config = dict(
    n_layer=12,
    n_head=6,
    n_kv_head=6,
    norm_eps=1e-05,
    rope_base=10000.0,
    tie_embeddings=False,
    optimizer='soap_variant',
    weight_decay=0.0,
    decay_fraction=1.0,
    final_lr_fraction=0.05,
    batch_tokens=65536,
    dataset='wikipedia_en',
)
Each number is 128 + 24 x the weight over its row's rms, rounded and kept within 0 to 255. Layers, rows and columns count from 0. The size above them is the row's rms in percent of the matrix's.

# layer 3 MLP down (transposed), 1024x192, rms 0.0668, rows 496-501, columns 0-191
size [110 102 106  93  98  98]
[[112 109 170 119  90 150 142 121 120 101 102  97 122  84 104 115 123 138  98 103 139 163 141 141 123 149 125 127 107 119 126 172 157 115 126  83 128 118 114 151 142 117  85 137 114  86 167 126  78 169 175 120 129 105 130 157 113 142  88 113 173  93 155 129 146 109 109 130 135 154 142  87 157  98 102 118 125 113 131 105 164 119 139 132 125 149  88 155 168 117 141  82 183 156 103 111 115  97 137 129 103 127 119 110 110 101  97  92 167 112 145 145 122 119 146 137 114 152 142 139 110  83 141 167  99 129 135 111 131 174 111  90  78 133 138 157 109 159 142 129 167 134 148 141  91 141 127  94 100 130 121 115 109 136 111 169 120 118 159 117 133 156 128  86 106 164 124 146 112 176 115 122 141 155  90 170 121 129  99 106  88 130 124 129 176 123 135 139 136 112 146 139]
 [122 169 128 122 147 156 121 140 130 133  94 130 125 113 148 148 150 104 130 139 180  88 112 142 114 164 102 169 112 129 156 118 142 126 160 132 138 139 104 127 139 142 101 105 126 105 183 116 153 106 106 142 148 129 133 132 101 138  98 121 143 146 143 145 139 129 140  94 127 108 114 128 150  83 138 107 144 106 147 134 169 118 145 138 150 121 137 132 121 150  88 116 141 113 154  90 144 113 123 119  96 187 148 132 126 118 155 143 154  96  84 121 128 141 164 174 168  76  99 100 123 137 105 102 152  85 141 121 190 114 153 153 107 132 130 180  86 129 148 148 115 138 146 129 181 127 119 118 104 119 117 169 147 128 106 108 142 139 138 175 114 113 123 121 134 147 167 149 138 149  64 195 104 127 123  49 107 111 118 122 135 110 101 123 136  89 148 122 116 138 106 143]
 [104 124 165 142 121 139 171 116 119 115 146 121 152  84 127 136 112 113 118 153 147 134 117 165 102 136 180  75 130 107 112 145 132 187 179 139 135 122 118 138 133 114 105 133 115 100 117 114 116 149 145 125 148  99 138 124 151 166  83 115 125 106 135 152 133 139 158 129 132 163 109 104 123 129 154  89  96 127 168 117  97 137 142 113 107  80 126 145  79 111 151 131 129 148  97 125 159 131  84 121 154 108 109 129 115 173 165 114  99 122 142 161 190  85 119 123 149  87 121 142 138  98 141 140 128 101 128 132 107 173 108  92 113 131 136  91 103 144 144 109 171 193 112 168 149 132 164 107 109 152 181 128 133 131 195 108 110 129  97  93 143 112 130 113 145  98 128 126 113 132 149 106 100 124 104 137 117 117 106 118 132 163 103 131 147 111 101 127 125 165 116 125]
 [146 116 147  66 100 153 162 183 175 138 137 151 141 143 111 116 126 156 156 147 128 116 105 113 139 173 160 120 148 148 127 135 152 151 148 123 112 165 102  99 134 100 109 158  95  98  97 167 112 151 116 105 128 108 140 156 107 108 166 141  78 135 123 136 140 103 146 116  88 130 147 133 101 151 112 110 123 148  97 131 140 153 138 140 114 141 121 120 141 128 148  85 111 141 160 140 144 100  97  82  69 143 150 157 110 150 103 132 150 144 139 140 145 122 126 178 136  96 164 101 147 139  94 118 122 124 128 148  89 143  77 115 148  99 160 123 139 116 104 118 108 152 147 165 149 124 127 154 113 192 127 131 130 108  99 125 167  96 113 117 122 106 110 134 117 123 156  76 131 181 142  98 139  85 149  92 150 129 140 151 137 105  98 111 114 116 118 109 102 120 165 147]
 [173 108 132 114 158  92 136 132 159 133 144 136 124 118 149 156 133 154  98 129 125 120 124 117 139 120 129 103 138 148 143 159 112 145 101 109 108 177 118 127 167 110 137 213  91 154 154  96 121 133 122 148 130  70 151 120 162 133 116 135 155 104 117 115 170 153 127 147 165 127 110 155 140 107 162 133  96 129 145 141 123 101 129 160 168 138 117 109 157 128 146 137 116 125 149  80  86 136 143 105 150 137 132 111  98 151 116 142 143 109  52 165 130 135 135 115 151 130 129 123 126 131 145 132 153 145 106 149  57 122 111  87 126 148 146 102 140 106 141 126  76 153  92 137 144 144 114 106  81 129 144 158 164 114 124 120 170 124 124 126 112 158 161 122 143 144 132 160 128 125 160 101 117  74  92 165 114 101 111 108 146 183 145 136 132 140 149 121  97 133 116 166]
 [141 160 120 100 139 137 142  93 115  81 113 141  95 168 133 149 133 123 145  82 172 109 130 155 149 150 125 141 110 108  65 140 103 124 138 136 132 148 145  99 132 143 144 125 136 148 120 109 126  62 125 143 117 121 115 146 110  82 152 188  79 113 135 127 132 133 152 100 148  98 107 141 121 109 148 178 117 107 128 127 158 148 157 154 130 141 164 140 131 132 120 167 126 107 102 136  97 126 151 102 103 114 146 114 101  72 146 101 101 148 128 121 191 157 147 103 133 119 105 185  99 163 139 112 135 134 142 122 140 119 141 130 131 205 110 119 133 149 132 111 112 166 122 122 132 131 137 116 131  95  88 123 163 129 142 134  79 178 142 176 160 146 106 141 128 101 141 142 106 123 130 101 127 115 139 168 148 110 120 125 115 133 119 165 124 153 113 125  92 157 136 174]]
# layer 3 MLP gate, 1024x192, rms 0.0662, rows 497-502, columns 0-191
size [111 115  96  98 107  91]
[[135 147 123 135 124 137 151 113 171 153 121 122 115 143 122 140 113 125 150 110 163 106 135 100 111 151 129 120 120 161 176  94 110 137  84 114 142 138 111 135 128 131 120 129 157  90 170 144 127 140 154 165 125  92 134 108  87 163 126 116 130 168 163 165 122 144 123 124 170 119 123  99 154 138 126 135  78 127 121 157 121 110 125 146 131  70 116 133 129 199 117 118 122 101 102 105 174 182 141  86 127 133 119 120 167 104 121 131 172 123 103 128 101 122 103 166 131 110 132 138 132  92 118 140 128 100 125 151 148 141 166 167 111  75 133 154 120 139 154 130 135 142 114 121 153 117 118 107 140 126 172 164 100 132 127 108 126 130  95 115 175 153 102 132 167 186 178 176 121 152 115 138 142 136 168  92 114  99 134 133 117  98 106 118 159  83 108 116 122 139  91 107]
 [142 127  95 150 107 112 156 116 127 138  96 141 143 113  97 108 126 131 124 132 164 120 109 161 115  87 113 100 113 108 110 154 146 149 133 102 131 120 105 111 157 139 153 166 123 131 112 132 143 109 136 135 142 113 184 130 173 127 111  75  94 124 130 133  99 143 129 112 138 202 110 113 158 131 103  99 150  69 188 112 110 104 136 117 124 106 158 150 120 150 117 113 136 154 112 128  97  93  82 131 120 138 121 121 142 132 116 106 109 161 141 139 120 133  98 167 147 131 138 128 124 144 143 144 137 135 135 111 159 115  71  58 115  90 168 115 127 138 121 115 118 165 156 123 173 129 165 150  87 123 159 155 164 119 155  88 110 112 119 108 112 104 118 151 104 134 102 126 124 169 132  85 115 122  79 149 117 134 110 122 107 147 126  87  91 136 116 106 113 141 190 102]
 [148 105 156 101 137 129  89 109 154 147 153 162 148 118 118 104 173 113 111 131 146 106 136 121 121 172 145 145 110 156 134 138 153 130 124 116 173 159 126 126  90  95  91 155 108 116 105 105 145 151 159  92 145 117 139 118 114 133 148 103 138 144 121 114 140 160 132 122  98 127 158 151 120 172 117 142 142 136 136 156 130  83 143 131 124 157 120 129 134 167 127 159 107 157  84 123 167  98 104 128 130 131 152 141  82  88  96  80 143 127  96 100 128 130  87 163 134 160 116 119 123 107 103 112 145 113 107 142 126 130 124 102 133  72 170  95 145 138 127 114 124 138  92 152 166 130 108 109  92 135 153 164 109 136 133  88 177 146  57 106 113 148 110 107 169 155 111 111 122 145 158 118 155  88 142 132 140  76 190 136 158 116 140  91 149 131 133 118 104 124 117 135]
 [ 96 185 144 176 174 120 108 153 119 135 147 124 148 112 127 112 125  77 109 119 109 109 119 132  95 163 110 157 148 123  72 106 139 131 123 155 138 133 155 145 102 123 128 125 108 153 141 152 157 118 144 129 125 118  95 114  72 163 137 112 131 119 108 121 111 139 109 124 135  97 135 129 142  70  99 127 103 107 141 128 140  96 103  93  93 145 186 104 112 115 148 132 130 115 119 118 110 111 107 117 176  78  79 129  89 127  85 127 156 118  72 148 127 100 125 116 126  96  89 140 161 123 111 123 160 114  94 128 137  97 158 135 130 139 129 127  83  95 135 118 190 132 129 130 102 137 117 100 143 148 162 116 128 157 121 104 115 167 146 123 114 120 131 144 126 163 134  77  96 106 124 111 117 174 134 143 168 112 128 151 117  90 129 121 173 134 117 122 124  76 144 110]
 [154 123 128 189 104 121 102 128 141 124 109 114 145 128 146 141 134 140 130 159 134  81 158 146 163 128 143 111  95 116 121  79 137 135 136 105 118 124 125 146  63 127  78 130 135 145 133  85  85  99 102 150 118 165 110 148 103  99 165 102 154 160 147  91 131 118 131 133 146 121 159 122 124 140 127 172  88 164 142 143 116 144 116 176 123 131 114 119 110 159 122 147 138  90 145 138 181 126  91  96 124 138 131 139  98 114  90 162 142  67 119 110 153 108 159 127 132 108 108 133 133 166 141 100 136 165 109 168 106 110 129 116 125 167 140 162 139 145 141 110 100 104 103 130 145 171 154 123 105 134 139 138 121 105 126 133 131 155 108 136 157 141 112 165 125 166 117 148  81 103 130 120 179  97 104  78 128 115 121 123 133 102 102 123 131  68 130 126  97 116  87 125]
 [132 110 130 115 127 141 120 141 105  92 161 122 131 111  69 126  77 105 113 117 116 119 125 113 156 124  80  89 122 135 137 174 126 126 128 127 174 103  96 166 107 112 115  92 121 105 116 139 117 115 124  84 134 142 139 109 167  96 137 169 161 143 128 148 125 109 135 131 141 109 114 165 105 124 125 128 124 140 135 123 154 175 126 121 147  89 104 108 110 150 122 155 157 147 145 125 168 136 118 146  79 186  90 120 124 173 109 154 149 159 118 122 168  81  97 124 141 109  87 108 151 134 106 131 101 160  96 146 158 130 131 125 168 146 123 109 111  97 136 153 177 105 131 168 105 108 120 129 101 111 150  93 163 151 108 140  93 139 174 126 103 131 125 127  73 163 105 184 131 100 134 164 150 140 128 124 110 113 145 127 131 149 116 137 145 102 157 128 103 123  76 137]]
# layer 3 MLP up, 1024x192, rms 0.0674, rows 497-501, columns 0-191
size [107 122  85  95 102]
[[166  82 126 131 123 136 100 133 144  78  98 113 152 141 126 119 117 124 123 143 148 121 145 113 169  92 128 137 165 153 132 181 121 122 142 148 127 126 155  62 116 133 112 127  76 188  91 106 162 111 152  77 136 134  72 157 151 150 106 144 133 133 119 135 144 152 113 154 121  90 117 155 124 120 110 152  74 153 131 101 157 149 161 132  76 132 123 201 114 114 112 117 105 164 134 123 130 119 136 125 119 132 169 141 116 113 100 120 140 126 125 143 115 142 148 123  71 159  96 135 142 142 109 115 130 139 112 145 173 157 132 116 126 186 139 107 134 140 111  97 137 140 148 136 153 131 131 150 128 120 115 136 128  72 120 111 148 119 128 110  90 154  90 118 135 110 139 173 127 137 129  92 149 103 156 122 110 111 127 107 133 124 144 122  83  93 182 121 159 140 137 145]
 [104 121 163 162 123 131 148 162 143  68 138 144 126 155 117 162 160 100 117 152 114 146 131 105 143 108  99 150 130 108 145 130 127 117 119 119 108 134 130 137 142 137 130 129 133 126 128 120 118 141 118 122 128 118 125 131 132 117 142 109 133 139 118 147 154 141  90 130 112  61  95 171 130 160 140 155 139 109 148 155 136 142 100  94 108 146 144 127 152 101 123 166 105 138 133 122 109 113 113 144 107 133 164 146 130 165 164 178  90 128 114  85 100 167 144 134 126 109 144 105 182 131 108  75 111 119  95  88 129 142 112 146 160 114 114 154 152 111 143 101 109  98 119 129 131 126 103 125 141 119  86 160 122 137  96 150 133 151 130 224  82 117 139 142 155 106  85  85 178 131  72 119 117 134 117 155 147 129 156 130 136 105 109 120  93 151 156  88 124  68 142 129]
 [ 94 140  84 118 130 143 149 105 118 120  90 133 125 114 119 171 115 128 146 123 129 138  94 118 117 113 137 129 141 109 124  95  82 144 122 121  99 120 125 120 165 144 182 125 151 133 139 156 117 169 148 131 107 137 140 137 152 143 103 150 123 112  88 136 118  72 114 141 138 130  61  87 134  68 110  71 129 130 107 102 144 152 146 115 125 124 127 139 115  85 139  87 164  95 142 145 109 140 152  99 149 136  96 119 141 172 136 138 117 126 122 139 155 143 143 150 115 140 147 133 105 148 132 148 104 175 151 120 149 139 122 177 122 139  67 123 129  90  91 117 123 123 142 104 100 111  84 147 161 154 124  93 138 127 109 110 109 146 146 155 140 107 114 157  78  99 149 120 158 122 116 170 122 144 116 136 126 182  80  97  96 151 109 175 102 138 120 129 160  90 110 108]
 [125 147 144 164 156 112 125  93 133 155 122 130 122 109 165 138 133 139 144 118 131 158 114 138 115 151 142 167 113 125 105 116 161 134 117 134 100 132 111 109  88 118  96  93 141 134 100 139 160 100 162 153 166 145 143 125  99 188 154 127 149 117 112 108 140  82 145 172 130 155 170 137 141  97 145 100  75  74 111  83 137 113  68  98  99 110 146 119 165  96 161 147 162 127 115 143 139 126 101 104 140 121 115 123 135 116 116  79 146 115 100 147 122 110 126 130 116 141 100 156 135 108 134 132 149 115 118 133 109 100 173 120 110 125 124 126 111 123 175 112 155 165 146 128  65 145 121 127 120 104 138 128 112 174 151  99 113 168 137 130 136 128 106  91 120 130 150 137  89 105 164 152 136 130 127 143 159 133 115 195 110 127 112  89 181 155 140 150 102 127 162 138]
 [142 165  97 135  76 120 105 123 111 174 103 131 108 137 167 130 104 115 162 129 145 113 113 145 114  76 126 170 134 137 122 131 140  73 121 124 151 119 126 135 120 124 143 125 126 123 134 167  92 177 136 150 171 104  84 126 101 105 128  85 130 139 124 108 174 134 112 140 130 120 124 127 137 160 127 136 151 145 111 120 133 125  93 131 100 126 144 166 142  96 120 136 104 140 124 141 187 131 112 139  89 165 133 133 143 112 121  97 142  99 125  89  99 142 100 135 119 144 134  81 120 158  99  92  99 113 123 104 120 136 113 123  68 126 158 181 133 110 168  77  98 114 166 131 132 147  88 119 139 139 148 122 106 135 137 115 139 124  85 118 116 160 151 115  99 133 142  82 124 136 122  86 143 121  74  68 137 145 134 165 118 149 105 103 169 117 131 105 157 152 137 165]]